python train.py --num_hidden_layers=13 --hidden_size=256 --num_attention_heads=2 --num_key_value_heads=2 --head_dim=128 --intermediate_size=1024 --vocab_size=8192 --hidden_act="relu" --norm="rmsnorm" --norm_place="pre" --norm_eps=1e-06 --positions="learned" --qk_norm=false --attn_scale=0.0884 --bias="all" --tie_word_embeddings=true --parallel_block=false --init="normal" --init_std_qkv=0.0258 --init_std_o=0.00506 --init_std_up=0.0258 --init_std_down=0.00506 --init_out_by_depth=true --optimizer="soap_variant" --learning_rate=0.0055 --lr_mult_up=0.741 --beta1=0.95 --beta2=0.99 --lr_head=0.01 --max_grad_norm=1.0 --warmup_steps=200 --schedule="wsd" --decay_fraction=0.74 --decay_shape="linear" --final_lr_fraction=0.1 --batch_tokens=65536 --max_seq_len=256 --doc_mask=true --train_tokens=374200000 --max_steps=5710 --dataset="wikipedia_en"
Each number is 128 + 24 x the weight over its row's rms, rounded and kept within 0 to 255. Layers, rows and columns count from 0. The size above them is the row's rms in percent of the matrix's.

# layer 9 MLP up, 1024x256, rms 0.185, rows 950-976, columns 128-255
size [ 98  99  99 104  91  95  97 106  96 101 100 109  99  97  93  96 111  98  92 103  96  97  95  93 101 103  92]
[[132 124 137 109 169 137 148 115 113 149 115 150  93 108 159 104 121 153 155 123  97 133 112 184 137 137 133 137 141 172 165 125 144 172 125 157  79 155 140 134 133 151  84 101  97 130 177  98 134 121 122  91 120 104 113 127 129 122 143 122 137 108 124 117 106 114 160 157 170 117  90 169 186 102 118 126 120 149 148 159 133 109 127 144 149 120 116 104 132 144  88 120 143 131  84 134 154 109 124 128 129 138 138 102 141  77 143 111 103 158 114 115 123 114  97 136 104  77 126 170 120 120 173 147 132 120 189 127]
 [ 60 109  84 146 120 133 155 167 124 145 114 133 146 117 115 132 141 154 120 133 143 130 125 146 134 173 123 135 145 123 154 173 155 123  68 143 106  74 160 115 100 182 115 131 137 147 126 129  99 129 145 118 132 154 111 116 127 161 116 146 146 140 108 164 121 139 132 125 156 120 126 156 124  94 127 125 117 125 150 119 131 118 148 125  92 104 164 174 114 148 105 126 156 107 154 142 168  77 183 133 110 136 126  80 135 134 116 123 109 136 147 117 150 117 120 114 104 163 134 132 134 132 127 130 152 123  99 110]
 [167 123 105 152 119 111 144 137 145 163 124 149 136 134 173 109 129 112 149 126 166  88 152 113 128 114 153 149 119 134 174  99 124  98 152 125 117 157 124 110 116 150 159 147 147 131 187 107 120 141 153 124 122 140 142 146 173 137 122 143  80 151 155 123 124 105 143  87 107 160 102 104 124  94 121 125 106 124 145 145 134 108 112 124 139 102 148 158 133  75 115  86 111  97 116 139 146 111 145 187 103 149 149 183 116 131 135 148 119 155  56 122  95 109 132  72 139 125 112 140 186 120 161 115 126 109 120 127]
 [132 128 103 126 125  94 153 123 175 147 107 115 105 121 139  90 119 139 117 115 145 142 160 134 110 137 128  98 165 101 115 109 135 102 100 126  87 143 102 128 165 125 152 154 122 112 140 115 159 126 103  96 124 137 118 117 110 116  75 117 127 170 167  84 128 159 116 162 192 135 109  95 132 138 126 119 116 128  89  78 143 131 183 138 142 103 153 149 134 152 112 131 155 106 175 150 149 147 106  99  93 159 101  84 110 110 129 147 121 145 158 137  83 145 115 133 121 131 106 124 109 145  96 131 126 201 128 148]
 [125 108 140 138 128 146 119 151 148 182 111 165 170  82 139 163 106 127 102 129 131  98 156 115 133 124 153 158 128 165 141  98 108 147 135 178  99 105  67 113 137 109 129 137  72  99 140  96 146 100 124 103 134 116 152  83 110 149 149  71  94 154 119 162 122 110 135  69 156 116 106 139 126 157  59 115 156 129 105 187 133 170 147  90  69 123 128 138 148 120 147 133 150 138 126 123 131 139 134  94 116 110 118 134 136 128 146 163 117 101 124 155 128 187 157 124 153 177 116 131 131 156 159 112  76 143 168 117]
 [ 69 128 135 103 133 108  98 177 177 130 109 109 119 124 140 141 121 127  88 120 125 141 165 125 160 116 154 100  92 168  92 101 106 145 142  98 138 156 148 158 123 160  82 131 123 118 126 168 158 132 114 120 107 112 123 109 134 133 174 119 127 124 143 137  89 112 117 139 135 118 105 121 148 136 105 117 130  90 128 128 118 145  85 143 124  84 128 112 126 117 123 128 116 155 145  85 134 113 118 137 153 153 126 170 126 110 139 101  89 166 110 134 119 102 134 141  84 115 128 118 137  99 101 117 151 164 138 106]
 [122 128 136 161 128 160 117 136 182 164 119 124 117 132 124  77 128 139 143 113 123 169 150 105 111 123 141 128  88 109 116 125 104 117  57 129 156 117 156 129 103 133 105 165 140 135 111 124 141 143 128 191 108 113 121 102 114 133 101 151 140 149  97  87 106 151 139 151 138  86 102 115 130 114 119  90 113 141  71 118 108 115 105 123 172  97 156 126 112 143 151 105 152 123 130 141 118 108 125 126 118 120 122 152 135 120  95 168 127 137 107 108 106  98 156 153  90 145 109 139  88  97 127 128 141  96 120 155]
 [140 134 151 120 159 107 128 122 108  92 121 152 111  86 142 155 166  99 137 117  91 140 165 111 149 103 142 129 131 130 108 145 136 107 173 150 126 134 137 147  62 136 147 117 197 116 127 124 101 126  95  50 131 124  80 112 114 122 127  87 171 128 109 121 136 130 137 152  83 129 135 107 106 124 132 129 109  90 120 156 131 102  90 157 164  78 137 139 135 105 134 147 106 157 140 129 148 147 112 163 110 120 124 118 138 163 143 130 140 136 167 121 104  93 140 133 110 124 123 128 115 145 118 125 139  97  87 121]
 [ 95 131 114 105 110  73 134 136  84 149 125 141 154 118  76 136 144 128 108 111 129 152 136 125 100 161 100 123 123  75 149 113 110 130 115 129 143 112 109 111 114  97 124 172 148 171 120 136  77 139 127 122 146 136 133 121 109 153 104 105 102 128 102 125 107 127  92 114 150 148 121 132 115 161 139 133 107 100  77 153 106 124  88 106 116  64 109  94  99 109 146 107 146 115 114 114 153 107 141 152 130  82 115 128 140 157  92 155 163 148 131 132 129 119 127 137 139 139 147 140 158 133 101 119 131 101 126  98]
 [103 163 163 112 167 118 112 169 125 125 111 128 155 109 137 185 121  69 127 112 169 114 111 155 117 106 129 126 117 118 110 122 121 130  73 122 118 155 151  96 138 128 151 131 121 149 131 140 158 145 130 142 142 122 146 146 103 133 129 165 120 172 160 110 129  95 141 149  92 138 141 148 165 134 125 100 103 107 102 104 151  81 149 138 124 144 146 154 143 139 138 145 119 147 120 161 156 119 112 161 137 174 140  87 138 127  99  87 115 122 152 107 142 154 101 116  98 140 144 111 116 168 156 143 103  89 144 150]
 [116 148 141 144 122 119 148 140 113 148 129 127 107  89  96 112 167 127  92 155 148 109 106  99 123  69 141 100 130 125 153 143 134 122 136 137 125  85 128  85 103 174 115  99 138 123 134 103 107 148 113 135 101 119 150 136  98 136 122 118 155 106 117 162  98 145  76 124 119 112 111 171 107 160 115 116 141 121 136 111 104 136 141 138 138 101 137 100 136 108  88 129 133 110 123  71 113 132 103 103 135 161  79 119 117 168 148 163 130 112 180 125  86 112 128 129 123 140 161 135 111 141  87 138 146 130 141 150]
 [113  68 161 163 148  99 147  79 177 151 141  88 130 187 105 127  98  99 120 124 128 162 108 136 149 145 140 138 181 114 101  97 130 102 117 127 121 136 168  99 127 103 119 154 161 121 129  98 125 152 118 136 112 129 138 127 173 159 105 169 122 137 105 116 157 119  63 146 188 113 112 115 142 159 156 124 156 112 139 147 151 135 167 138  89 127 107 102 120 144 107 129 167 131  91 127 149 129 119 107 107 148 143  81 161 133 108 101 134 179 114 116 128 108 161 116  96 158 169 139 134 115 145 124 170  72 150 118]
 [125 151 160 143 134 133 110 142 132 122 115 111 113  85  92 172 115 103 150 161 166 129  98 136 122 126 140 154 170 117 144 140 114 114 127 101 151 154 137 136  66 127 131 142 109 149 100 111 116 160 143 145  71 143 173 112 113 106 153 125 125 154 122 152 116 129  84 134 127 201 102 127  96 127 154 109 107 137 121 144 140 136 136 107 114 163 121 155 130 135 140 160 136 117 142  96 122 148 124  90  85 149 122 113  88 131 162 138 113  85 121 141  76 120 157 117 165 118 146 124 150 122 123 125  97 105 115 122]
 [115 124 135 155 144 162 107 150 138 131 123 184  87 135 127  79 160 111 112 136 130 141 125 100 127 163 174 134 151 153 140 160 103 130 126 159  88 158 134  93 148 152 144 114  80 125 139 123 144  86 126 189 154 127 117 141  98  89 120 137  92 166  90 123 140 168 159 111 118 107 145 107 133 138 137 112 149 118 120 150 126 123 156 127  99 155 114 130 121 145 145 121 104 114 163 113 105 112  99 109  97 136 146 172 103 125 123 129 106 137 184 101 161 109 142 129 151 106 144 120 174 134 122  85 171 118 142 153]
 [127 165 132 154 135 138 153 119  85 174 140 148 129 101 111 121 131 121 130 112 143 153 130 140  99 126 115 142 142 135 126 109 128 167  80 146 125  84 125 122 131 125 143 116 141 129 184 149 126 162 221 126 144 117 144 159  61 161 124 126 133 107 123 120  95 112 152 160  93 185 105 164 109  85 132 102 150 139 101 127 119 105 139 149 117 129  94 135 140 111 120  99 162 140 146  81 123 181 147 143 112 152 134 160 138 126  98 156 117 127 147 130 127 146 170 121 141 127 141 110 125 145 148 136 127 119  90 128]
 [ 96 132 132 182 145  66 109 112 114 194 102  86 103 115 117 112 122 129  80 100 159 190 101 123 122 124 141 132 129 152 129 150 108 130 104 143  98 104 114 146 125 116 165 117 140 132  98 110  75 119 174 131 123 118 105 158 101 158 173 148 145  87 101 119 116 139 139 120 145 140 107 125 120 141 148 132 157 167 112 156 110 145 143 125 149 111 122 143 155 150  92 125 125 136 138 132  86 100 130 136 119 118 147  71 123 131 137 122 145 126 163 143 103 110  99 138 134 112  94 100 140 154  91  82 171 109 152 103]
 [113 145 155 109 131 142 133 164 158 130 146 121 108 163 126 132 169 111 124 153 109  99 137 154  66 106 145 122 145 160 151 132 117 160 146 121 125 120 130 137 103 124 106 128  93 113 153 112 123 144 153 129 128 151 108  92 126 143  91 131 192 110 148 135 121 103 167 140 149 126  93 182  82 131 136 135  74 157 163 141 145 144 183 131 126 125 110 141 104 181 146 108 114 131 123 131 126 137 156 109 130 116 129 110 122 114 142 110 133 138 130 170 112 185 153 160 128 113  98 184 149  98  82 121 114 182 154 100]
 [139 114 128 108  93 152  99 127 163 180 169 147 113 139 112 139 152  87  95 160 150 128 150 133  98 162 165  85  96 129 136  84 120 127 117  91 104 121 116 127 133 155 165 109 127 126 140 104 110  98 135  99 160 147  84 139 140 113 124 113  73 185 109 108 130 144 114 118 109 144 150  90  96 128 137 170 106 108 138 143 115 147  95 103 146 104 120 115 124 122 101 106  85 138 117 102 105  99 130 171 147 139  94 125 122 115 180 147 110 121 142  75 162 111 111 127 158 125 106 140 127 130 159 137 114 138 128 101]
 [ 93 120 125 154 145 111 144 113 166  87 157 160 134 147 133 136 153 109 108 115 155  95 186 127 134  94 128 198 147 104 117 159 125 144 125 132 111 100 112 122 131 105 167 121 144 142  98 121  67  99  81 159 125 124  69 117 113 126 148  95 119  93 100 152 124 125 102 102 163 111 107 152 103 169 124 136 124 102 113 166 124  80 142 153 101 135 135 108 141 169 117 114  80 199 168 145 142 154 113  97 140 103 186 138  94 127 106 116 120 119 109 111 157 116  77 124 156 112 129 100 115 115  91 109 134 149 143 116]
 [117 147  97 125 160 143 149 116 150 136 142 153 143 113 127 163 135 153 151 106 115 104 166 128 148 166  75 163 158 104 131 134 125 116 186 155 144 130 119 139 144 137 175 121  74 158 137 115 188 159 107 102 149 142 141 133 129 158 143 117 117 108  94 118 153 102 111 143 138 157 125 102  98 125 164 111 121 145 108 181  99  96 133 182 157 114 134 147 163 120  72 103  84 119 121 153 117 128  75  94  82 107  99 134 129 140 100 110 145 143 154 116 128 119 139 148 113 110  78  98  72 108  96 107 103 124 122 135]
 [137 150 168 132 108 121 105 121 128 124 143 121 105 119 122 105 118 117 117 120  98  86 163 122 138 117 152  87 161 134  74 164 150 115  99 106 105 187 139 138 130 104 101 145 163 148 139 125 141 128 111 169 135 118  96 120 152 111 104 124 111 138 102  94 167 192 119 126 148 145 136  82 114 110 177 107 104 156 106 118 145 136 158 114 121 145 160 131 128 117 115 159 138 131 106 149 122  73 138 151 126 112 125 131 134 150 138 122 146 145 116 115 141 116 149 146 108 143 187 115  86 162 105 118 150 143 112 135]
 [137 139 129  98 129 112 108 132 171 136 137 113 145 140 180 112 138 161  96 116 150 107 111 110 144 137 146 148 127 132 128  83  94 116 134 134  68 154 131 147 155 111 121 144 151 129 102 155 131 153 136 118 118 130 152 161 131 134 159 144 135 139 133 131  82 133 145 146 113 122  72 131 131 126 123 192 106 149 110 116 145 152 127 141 114 118 134 102 173 104 118 147 125 129 106  88 141 120 126 189  88 136 163 161 149 116 176  90 129 128  71 120 136 142 117 130 116 142  84 134 148 146 109 144 114 110 152  98]
 [130 119 121 155 132 140 127 128 128 134 116 101  64 166 140 153 148  96 159 129 157 159 118 119 102 138 118 129 117 113 160 145 132 131 128 138 117 134 168 145 123 155 117 168 148 110  81 124 110 106 134 132 129  82 128 127 108 132 131 144 107  99 138 118 122 137 142 115 121 130 110 136 150 142 147  83 138 117 121 141 135  74 103 150 126 103  90 170 106 143 121 175 107 141 155 150 128  97 131 146 134 157 143 100 146 147 106 129 162 135 125 117 149 144 142 128 141 172 111 110 110 119 103 120  96 104 132  89]
 [137 109 141 118  91 147 116 123 136 124 107 115 179 147 188 122 114 161 107 116 102 131 158  98 148 145 121 121 133 122 141 154 120 130 136 156 103  75 112 141 163  95 160 121 129 133 112 128 101 108 113 120 130 152 140  85 130 146 111 142 112 207  87 106 131 111 114 117 113 154 115 111 142 142 140 119 119 156 108 148 154 158 147 144  91 118  81 181 125 130 145 104 145 118 111 124 128  82 145 132 127 106 158  97 138 115 179 134 150 140 140 178  95 134 135 157 138 163 112 131 114 148 140 134 120 132 126 128]
 [160 117 118 140 128 185  96 103 116 136 141  59 142 127 123 131 143 122 154 132 140  81 160 112 134 127 176 161 133 166 177  99 114 106 156 141  91 166 140 121 145 123  66 177  89 145 111 141 139 162 117 152 138 154 148 120 106  91 166  90 139 105 156 109 150 121 134 120 130 153 138 148 110 184 121 119 124 145  96 131 103 120 115 131 122  90 100 102 115 158 106 122 171 186 155 149 120  84  88 102 127 123 123 131 137 143 129 105 108  90 132 124 109 113  91 125 135 107 135 144 137 142 131 139 137 109 151 116]
 [ 85  69 159 124 131 164  77 125  90 129  83 135 139 129  95 120 130 102  95 133 128 110  85  97 143 111 153 110 129 113  83  84 109 135 147 158 120 144 143 120 133 161 122 136 148 151  99 150  96 118 118 121 114 120 120 152 112 145  64 130 139 122 123 132  97 160 119 102 116  94 144 136 147 139 170 142 112 128 114 122 143 119 128 107 155 117 143 147 152 167 110 119 132 167 121  77 152 114 153 108  73 117 137 125 126 132 103 150 146  97 178 144 136 144 151 125  68 162 128 128 103  87  97  91  93  96 148 107]
 [140 135 126 133 133 141 128 140  58 112 134 108 130 126  94 111 117 138 152 119 135 122 165 116 107 114 163  93 121 156 164 147 109 123 144 192 130 156 162 119 150 133 121 165 116  66 111 138 112 122 122 126 140 170 156 120  79 147 149 155 146 151 162 109 138 144 133  87 157 159  81 133 149 162 167 152 118  96 153  93  88 107 153 128 130 151 126 121 153 107 128 157  89 118 116 153 135 115 122 166  86  85 128 107 109 131 116 154 116 160 116  87 110 120 117 113 133 129 130 141  97 153 142 119 126 122 127 181]]
# layer 9 MLP down (transposed), 1024x256, rms 0.257, rows 950-976, columns 128-255
size [105  82 100 114  95 103  88 109  87 100 106 113 102 106 105  96 109 106  87 107  96  86  94 100 100  99  89]
[[107 157 161 153  99 122 109 125 112 169 129 118 118 112 149 131 135 130 173 155 106  83  88 104 102 128 129 124 144 151 135 150 129 113  92 162 128 155 150 109 102 120 121  98 118 125 112 106 118 145 177 159 114 109 141 135 145 117 158 125 114 126  90 117 136 168  97 137 127 119 134 102 132 127 131 151 142 152 103  67 116 164 148 134  91 151 115 132 109 155  97  99 163  70 140  99 123 120 112 110 136 119  78 153 123 101 123 196 154  77 135 136 148 103 130 172 147 127 134  97 148 154  88 100 134 139 186 154]
 [102 118 161 149 160 156 111  92 131 144  96 128 111 141 139 123 128 143 104 130  90 179 136 121 164 132 161 102 124 140 150 110  97 136 136 130 155 156 130 139 123 118 190 144 128 117 134 110 169 124 126 103 109 101 162 117 136 105 148 115 152 124 143 116 137 104  64 121 129 171 142 129 152 132 115 106 141 145 116 156 170 109 103 124 170 107 113 111 126 121 139 119 147 128  99 109 135  95 133 113 120 151 141 123 140  71 142 107 129 102 142 127 154 115 160 137 120 122 115 103 157 143  96 113  91 159  81 121]
 [105 158 113  82 125 148 118 155 113 166 116 106 124 163  81 114 139 149  83  94 134 114 130 115 118 142 122 137 134 135  92 101 119 169 119  97  93  91 134 124 131 125 132 133 124 166 112 161  93 109 128 116 132  64 133 130 127 126 139 114 124 193 136 105  93 116 117 108 174 148 146 137 100 101 133 130 138 146 123 117 134 168 108 156 136 148 122  89  93 165 110 137 128 129  81 118 139 115 132 105 120 150 151 118 158 125 116 125 101 113 136 120 135 158 128 107 120 141 116 142 122 128 114 141  82  70 124 126]
 [127 155 142 105 132 172 154  94 139 127 102 104 113 137 132 114 127 172 118 119 122 160 132 146 107 142 165 163 119 105 173 129 145 107 146 126 125 140 110 152  94 147 155 110 128 140  91 138 109  49 126 119  97 152 168  79 146 132 131 141 143 120  95 121 118 121 157  68 158 107 104 123 125 103 123 131 119 160 142 127 124 174 107 130 111 134 145 136 180 147 134 122 131 118  89 138 129 129 131 143 118 150 107 128  65 122 136 115 140 131 129 116 119 143 141 127 136  82 123 156  88 141 125 115  79 180 141 112]
 [ 95 127 104 139  68  89 151 147 125 101 135 114  98 104 107 128 146 125  99 143 172 150 119 142 133 112 103 139 156 151 143  80 120 107 134 115 110 139 145 142 125 160 134  76 132 150 126 182 102 181 120 104 151 144 140 106 124 128  95 195 140 123 139 141 163  96 128 119 144 148 127 146 160 149 123 141 107 126 121 115  87  93 108 147 157 152 116 136  93 104 145 146 159 128 120 122  99 120 138 118 123 123 155  87 119 100  97 157 155 117 143 123 114  62 108 125 116 130 112 143 132 118 119 132 205 165  83 123]
 [101 158 144 157 110 121 124  86 117  98 148 108 106 111 129 136 152 111 100 126 111 118 188 130  80  84 158 124 106 116 168 148 117 149 108 139 143 175 107 138  91 152 147  96 123 142 137 107 107 126 142 121  98 133 168 130 110 141 114 104 157 150  92 149 173 111 147  91 128 159 127 141 117 134  87  99 166  97 135 110 127 105 141 120 114 143 101 197 127 102 106 136 159 124 101 122 136 144 138 140 140 119 109 148 143 161 115 133 120 164  92 112 126 144 131 151 130 124 151 148 161 106 183 153 126  97  91 135]
 [100 109 108 145 156 140 135 129 122 105 160 179 108 121 140 113 150 108 113 158  67 179 145 122 124 157 129 139 148 118 106 134  83 121 120 134 143 129 134 131  88 131  86  89 126 131  96 125  97 157 123 165 127 137 134 109 150 126 135  90 138 162  98 123 129 105 114 146 126  69 134 117 124 122 152 148 135 158 143 130 111 144 137 139 108 141 145 138 132 136 123 126 140 123 106  96 145  94 135 100 176 162 111 136 164  98  96 106 118 126 162 105 135 129  62 129 163  99 116 162  98 103 151 153 142 114 130  73]
 [148 132 120 116 137 148 141 113 119 182 117 122 119 119 119 157 140 112 108 120 126 154  82 170 141 130 137 108 139 138 123 158 148 100 158 135 116 129  90 108 175 147 154 139 115 131  89 128 134 128 135 129 152 128 155 151 120  74  72 132 128 110 137 172 103 117 133  91 158 166 103 147 133 165 161 135  78 147 144 167 102 146 102 139 142 179  99 123 131 149 106 133 108 137 146  72 141 146 153 168 100 133 140 168 140 146 114  85 131 141  98 162  64 120 126 145 143 177 149 120 168 116 134 106 124 167 131 117]
 [158 120 153 121 105 112  89 151 123 113 162 154 200 145 126 140  85  83 110  94 145 135 129 140  68 120 135 129 121 151 118 162 127  95 140 139 143 160 125  93 129 183  95  77 140 138 135  77 139  82 155 145 126 108 136 135 138  97 130 113 117 119 143 116 101 117 127 124  88 114 146 143 143 108  90 117 114 171 155 138 163 138  95 109 125  90 131 149 104 160 149 135 136 109 115 105 141 142  90 148 119 137 112 105 163 120 136 145 150 123 170 161 146 148 153 159 104  79 171 119 127 137 153  66 119 122 137 145]
 [105  87 126 132 143 116 125 100 124 153 184 133  55 169 171 125 161 140 147 109 103 158 111 112 152 121 130 116 189 158 132 113 119 104 135 150  97 136 156 171 134 134 122 124 118 118 126 148 128 100  96 111 163 157  88 120 133 167 149 118 154 169  59 116 144 110  87 108 135 125  93  93 139 117 110 126 117 125 155 164 134 111  97 120 145 158 139 151 130 105 155  90 133 129 140  67 144 112 142 101 108 127 104 126 110 141  95 173 148 125 126 120 101 147 109 156 126 120 134  88 138 110 186 120 116 115 127 120]
 [113 114 134 133 103 155 121 113 132 119 123 146 100 131 133 134  80 119 134  62 104 134 151 148 156 198 161 164 132 132 128 137 145 127  73 134 132 171 142 136 129 155  90 115 125 141 150 129 148 120 144 160 114 125  92 112 137 108 114 158 120 114 127 153 111 125  92 153  83 157 117 120 126 144  87 158 114 112 140 159 125  89 127 121 133 118 132 140 166 126 120 118 145 102 141 135 130 112 160  95 185 116 113 108 153 145 126 147 165 169 129 138  98 101 164  87  93 123 133 144  89 135 108 140 114  85 149 134]
 [148  75  85 141 124 138 121 142  94 146 131  95 106 134  85 110 124 120 129 120 149 122 118 118 108 134 184 173 147 149  98 151 142 121 152 122 131 148 140 133 140 170 124 113 106  98 135 119 145 162  75  94 148  95 144 129 132 115 165 109 156 106 105 104 140 135 144 148 134 121 128 109 169 143 120 119 113 153 143 154 144 144 131  85 116 124 110 171 130 104 128 132 154 110 126 117 107 113 138 158 147 115 140 170  78 131 137 127 176 120  90 121  71 140 115 156 116  78 130 122 133 124  94 167 130 115 147 115]
 [144 113 114 117 107 130  91 142 116 159 153 135 106 115 108 112 121 122  93 136 123 168 133 140 120 125  91 118  90 138 144 134 139 154 148 156 146 121 140 107 103 153  94 108  92 128 175 126 146 153 143 134 115 138 138 113 129 155 137 130 144  95 143  78 129 101 187 135  89 109 130 125 133 145 120 142 169 144 147 124 153 135 139 180 112 121 144  89 154 167 104 122 108 138 126 123  93 151 112 127 158  99  96 156 102 124 109 112 119 133 148 130 193 144 130  74  95 122 131 115  96 126 144 137 179 114 179 117]
 [138 132 144 128  93 130 119 107 122 135 142 143 142 135 186 122 130  97 113 106 140  90 143 141 135 124 126  98 130 140 105  97 135 145  78 119  93 139 136 132 105 110 144 118 107  71 128  94  88 107 109 130  95 108 118 100 138 129 108 121 146 119 135 146 129 130 110 103  94 113 130 113 129 149 143 151 168 159 151 130 143  98 119 124  88  79  93 139  89 125 136 146  70 163 102 132 122 181  90 148 130 116 158 109 148 130 131 142 132 113 156 128 141 131 156 155 130 159 140 138  78 163  86 129 104 121 113 124]
 [128 104 133 135  98  87 104 137 118  99 181 106 106 153 130 140 105 148 127 160  90  93 165 129 151 135 122 148  95  88 142 139 129 120 123 136 117 147 150 161 161 114 119 141 119 132 148 118 106 153 106 101  98 126 122 158 140 118  94 147 116 136 137  93 162 137 142 133 103 114 142 145  86 133  74 146  76 101 135 111 128 100 135 105 145 154  83 128 141 123 138 183 144 129 133 141 143 142 131 160 103 112 105  93 170 175 116 118 164 123 146 132 149 101 118 159 121 108 154 119 149 113 109 103 110 165 165 138]
 [129  95 129 123  86 137 118 135 110 101 116 123 139 100 135 115 121 141 132 112  56 149 119 118 135  90 141 147 155 115 106 101 127 129 186 134 100 164 124 127 107 121 157 164 121 109  86 151 152 160 103 108 122 109 126  87 124 121  96 104 142  98 134  78 139 120 141 138 137  90 100 125 133 129 152 142 127 137 122 109 140 109 114  97 133 133 153 225 130 125 127 152 126 164 106 141 132 114 122 119 115 114 157 125 150  88 139 148 143 163 175 145 127 126 110 107 125 154 224 130 111 131 147 116 138 137 149 133]
 [133  82 108 108 133 132 158 147 111 112 138 137 121 159 125 160 108 142 112  85 144 138 144 185 119 137 107 114 102 122 127 124  80 148 123  99 135 122 156  90 141 127  75 143 129 117 107 166  80 148 158 140 132 149 115  99 114 120 122 178 135 129  98 148 113 154 143 100 130 140 143 102 131 108  89  89 152 132 139  88  97 152 145 107 152 124 125  66 164 143 137 115 128 143 147 104 121 115 127  95 147 165 138  90 118 119 114 133 147 175  96  70 106 102 123 130 130 151 156 119 145 108 120 109  91 116 126 115]
 [ 99 136 109  98  96 125 115  98 115 121 133 131 174 103 117 138  89 107  99 167  96 158 128 125 155 139 129 137 105  82 122 153 126 101 145 149 156 149 165 135 168 122 125 133 106 124 131 147 156 148 105 148 145 121 142 121 134 146 119 153 160 183 121  98 129 178 128 135 129 115 103 141 117 121  57 117 118  95 181 115 121 156 138 181 125 108  89 122 136  49 170 102 157 141 117 123 131 173 181  92 138 126  98 120 143 150 146 168 130 152 153 148 127 160 136 147 121 116 122 154 116 148 107 127 138 139 156 109]
 [154 112 164 121 135 124 138 135  79 146 127 102 144 122 127  76 115 174 162 147 104 141 138 106 158 165 155 120 125 124 189  92 148 149 152 124  86 140 141 102 137  96 132 137 145 142 128 107 148 128 137 139 110 139 133 137 109  90 124 157 193 154 158 135 168 118 142 141 125 166 156 148 138 146 133 141  87 103 151  95 124 156 170 107 116 148 135 169 124  90  81 107 118 112 146 121 119 114 132 117 162  97 133 111 139  92 122 143 100 147 151 124 172 160 114 141 155 129 155 119  96 138 121 103 177 113 128 123]
 [118 107 142 114  93 133 136 137 119 118 161 137 156 151 114 181 143 127  85 118 118  73 105 100 149  90 113 141 168 126  94 126 112 151  73 123 141 163 144 123 165 149 122 119 144 101 144 187 143 107 117  82 119  98 122  86 138 126  97 138  90 156 148 133 148 104  89 138  89 149 133  63 145 126 161 105 144  93 124 140 130 135 126 115 120 110 118  85 123 132  93 163 156 157 125 164 192 164 133 116 111 130 127 168 132 137  93 117 154 137 110 158 173 107 145 147 137 121 123 113 115 123 172 106 102 116 150 126]
 [149 134 117 134 139 132 138 119 109 139 109 157 166  80 185 135 146 155  89 119 116 126 159 102 127 125  99 135 149 101 122 115 120  67 155  65 105 137 115 170 180 191 104 136 116 170 113 148 144 124 160 136 124 121 165 166 124 136 131 158 103 148  98 113 112 118 160 126 113 144 111 145 130 148 145 118 180  98 120 130 118  86 114  98 158 135 118 130 120 125  96 161 116 133 104  79 123 135 102 164  94 111 160 133 111 125 145 115  90 109 160 157 142 114 111 146 125 149 134  97 180 126 148 152 135  99 128 120]
 [153 114 105 145 140 118  90  68 127 106 144 111 157 151 100 135 129 132 145 125  92 101 144 130 123 109 140 150 155 118 106 106  67 112 120 127 154 194 126 113 112 138 148 103  90  89 130 152 143 132 158 132 154 132 111 126 143  97 115  98 128 132  96 134 116 131 142 141 111 139  91 144 105 108 135 130 144 163 122  77 130 118 124  98 178 146 169 135  87 136  95  90 131 111 152 157 137 107 112 135 147 145 124 161 123 125 145  93 138 146 132 152  99 146 145 139 113 148 135 126 141 119 127 132 139 129 116 151]
 [116 103 124 123 129 114 138 165 143 107 139 140 138 103 106 135 143 158 128 101 167 132 132 133 151 116 142 135 146 152 124 111  94  80 116 168 167 120 104 173 130 128 136 155 121  92 139 165 119 117 135  89 146 124 129  77  95 172 131 147 146 136 100 112 131 124  89 134 104  94 157 160  75 119 148 118 127 156 157 137 151 121 105 123 138 124 137 116  94 130 120 161 109  77  93 151 130 130 140 120 109 178 110 142 157 136 169 118 139 100 133 110 104 110 124 126  82 137 166 123 124 157 138 108 115 104 148 127]
 [ 73 136 123 112  84  93 178 146 110 142 163 114 128 137 127 113 166 149 126  93  98 145 103 129 106 116  75 112 136 151 149 100 157 126  72 138 144 136 176 110 127 121 109 131 138  68 128 140 135 151 158 123 151 118 122 147 143 127 127 165 130 126 137 129 159 121 146 107 154 172 128 170 156 140 108 108 177  83 143 116 138 152 100 107 144 118 138  96 137 151 121 131 111 148 114 128 103  96 140 100 142 130  84 183 117 154  97 111 128 145 124 140 124 108  90 110 102  96 143 110 188 101 122  92 140 112 140 120]
 [147 148 143 116 127 115 110 125 124 125 120 152 132 131 131 145 115 103 123 119 180 167 124 140 154  92 152 140 130  99 132  89 123 103 123 107 174 118 129 161 154 107 121 106 135  63 119  72 123 114 124 133 128 142 103  55 146 151 139 118 104 124 127 118 112 111 117 136 148 128 111 105 108 145 147 143 155 154 106  91 143 120 139 139 127 102 107  93  84 176 139 146 208 144 114 159 160 112 127 157 128 101 137 159 160 111 140  89 127 131 139  79 113  86 154 122 129 146 121 113 161 138 161  99 122 108 165 130]
 [ 99 116 119 160 112 152 109 146 113 101 154 140  85 130 154  98 143 115 177 146 133 132 114 140 161 110 117 139 131 103  92 119 110  91 133 149 113 114  95 137 136 115 173 177 139 157 127  93 147 160 140  98 145 114 142 115 123 139 156 131 152 164 120 141  94 150 138 121 167 133 142 163 103 145 120 102 122 141 154 143 140 119 157 170 117 123 152 184 145 137 134 105 174 140 115 120 154 130  78 160 106 118 100 190 108 134 118  96 104 144 171 112 118 103  95  85 189 123 119 145 119 113 176 158 144  96 130 129]
 [127 176 125 146 133 156 116 123 137 164 120 126 145 145 145 139 129 152 122 158 163 151 165 167 135  98 180 109 114 117 111 132 111 112  89 152 134 144  86 101 122 119 143 102  88 107 132 181  94 142 111 103 121 114 103 121 124 105 131 106  95  89 132 127 150 100 117 147 146 118 158 137 104 131 156 104 152 127  88 160 125 114 144 159 147 120  97 126 138  91 103 161 160 154 186 121 122 107 118 127 109 121 125  90 112 136 119 146 121 128  80 106 146 113  73  64 110 157 135 185 132 136 125 124 154 175 129 143]]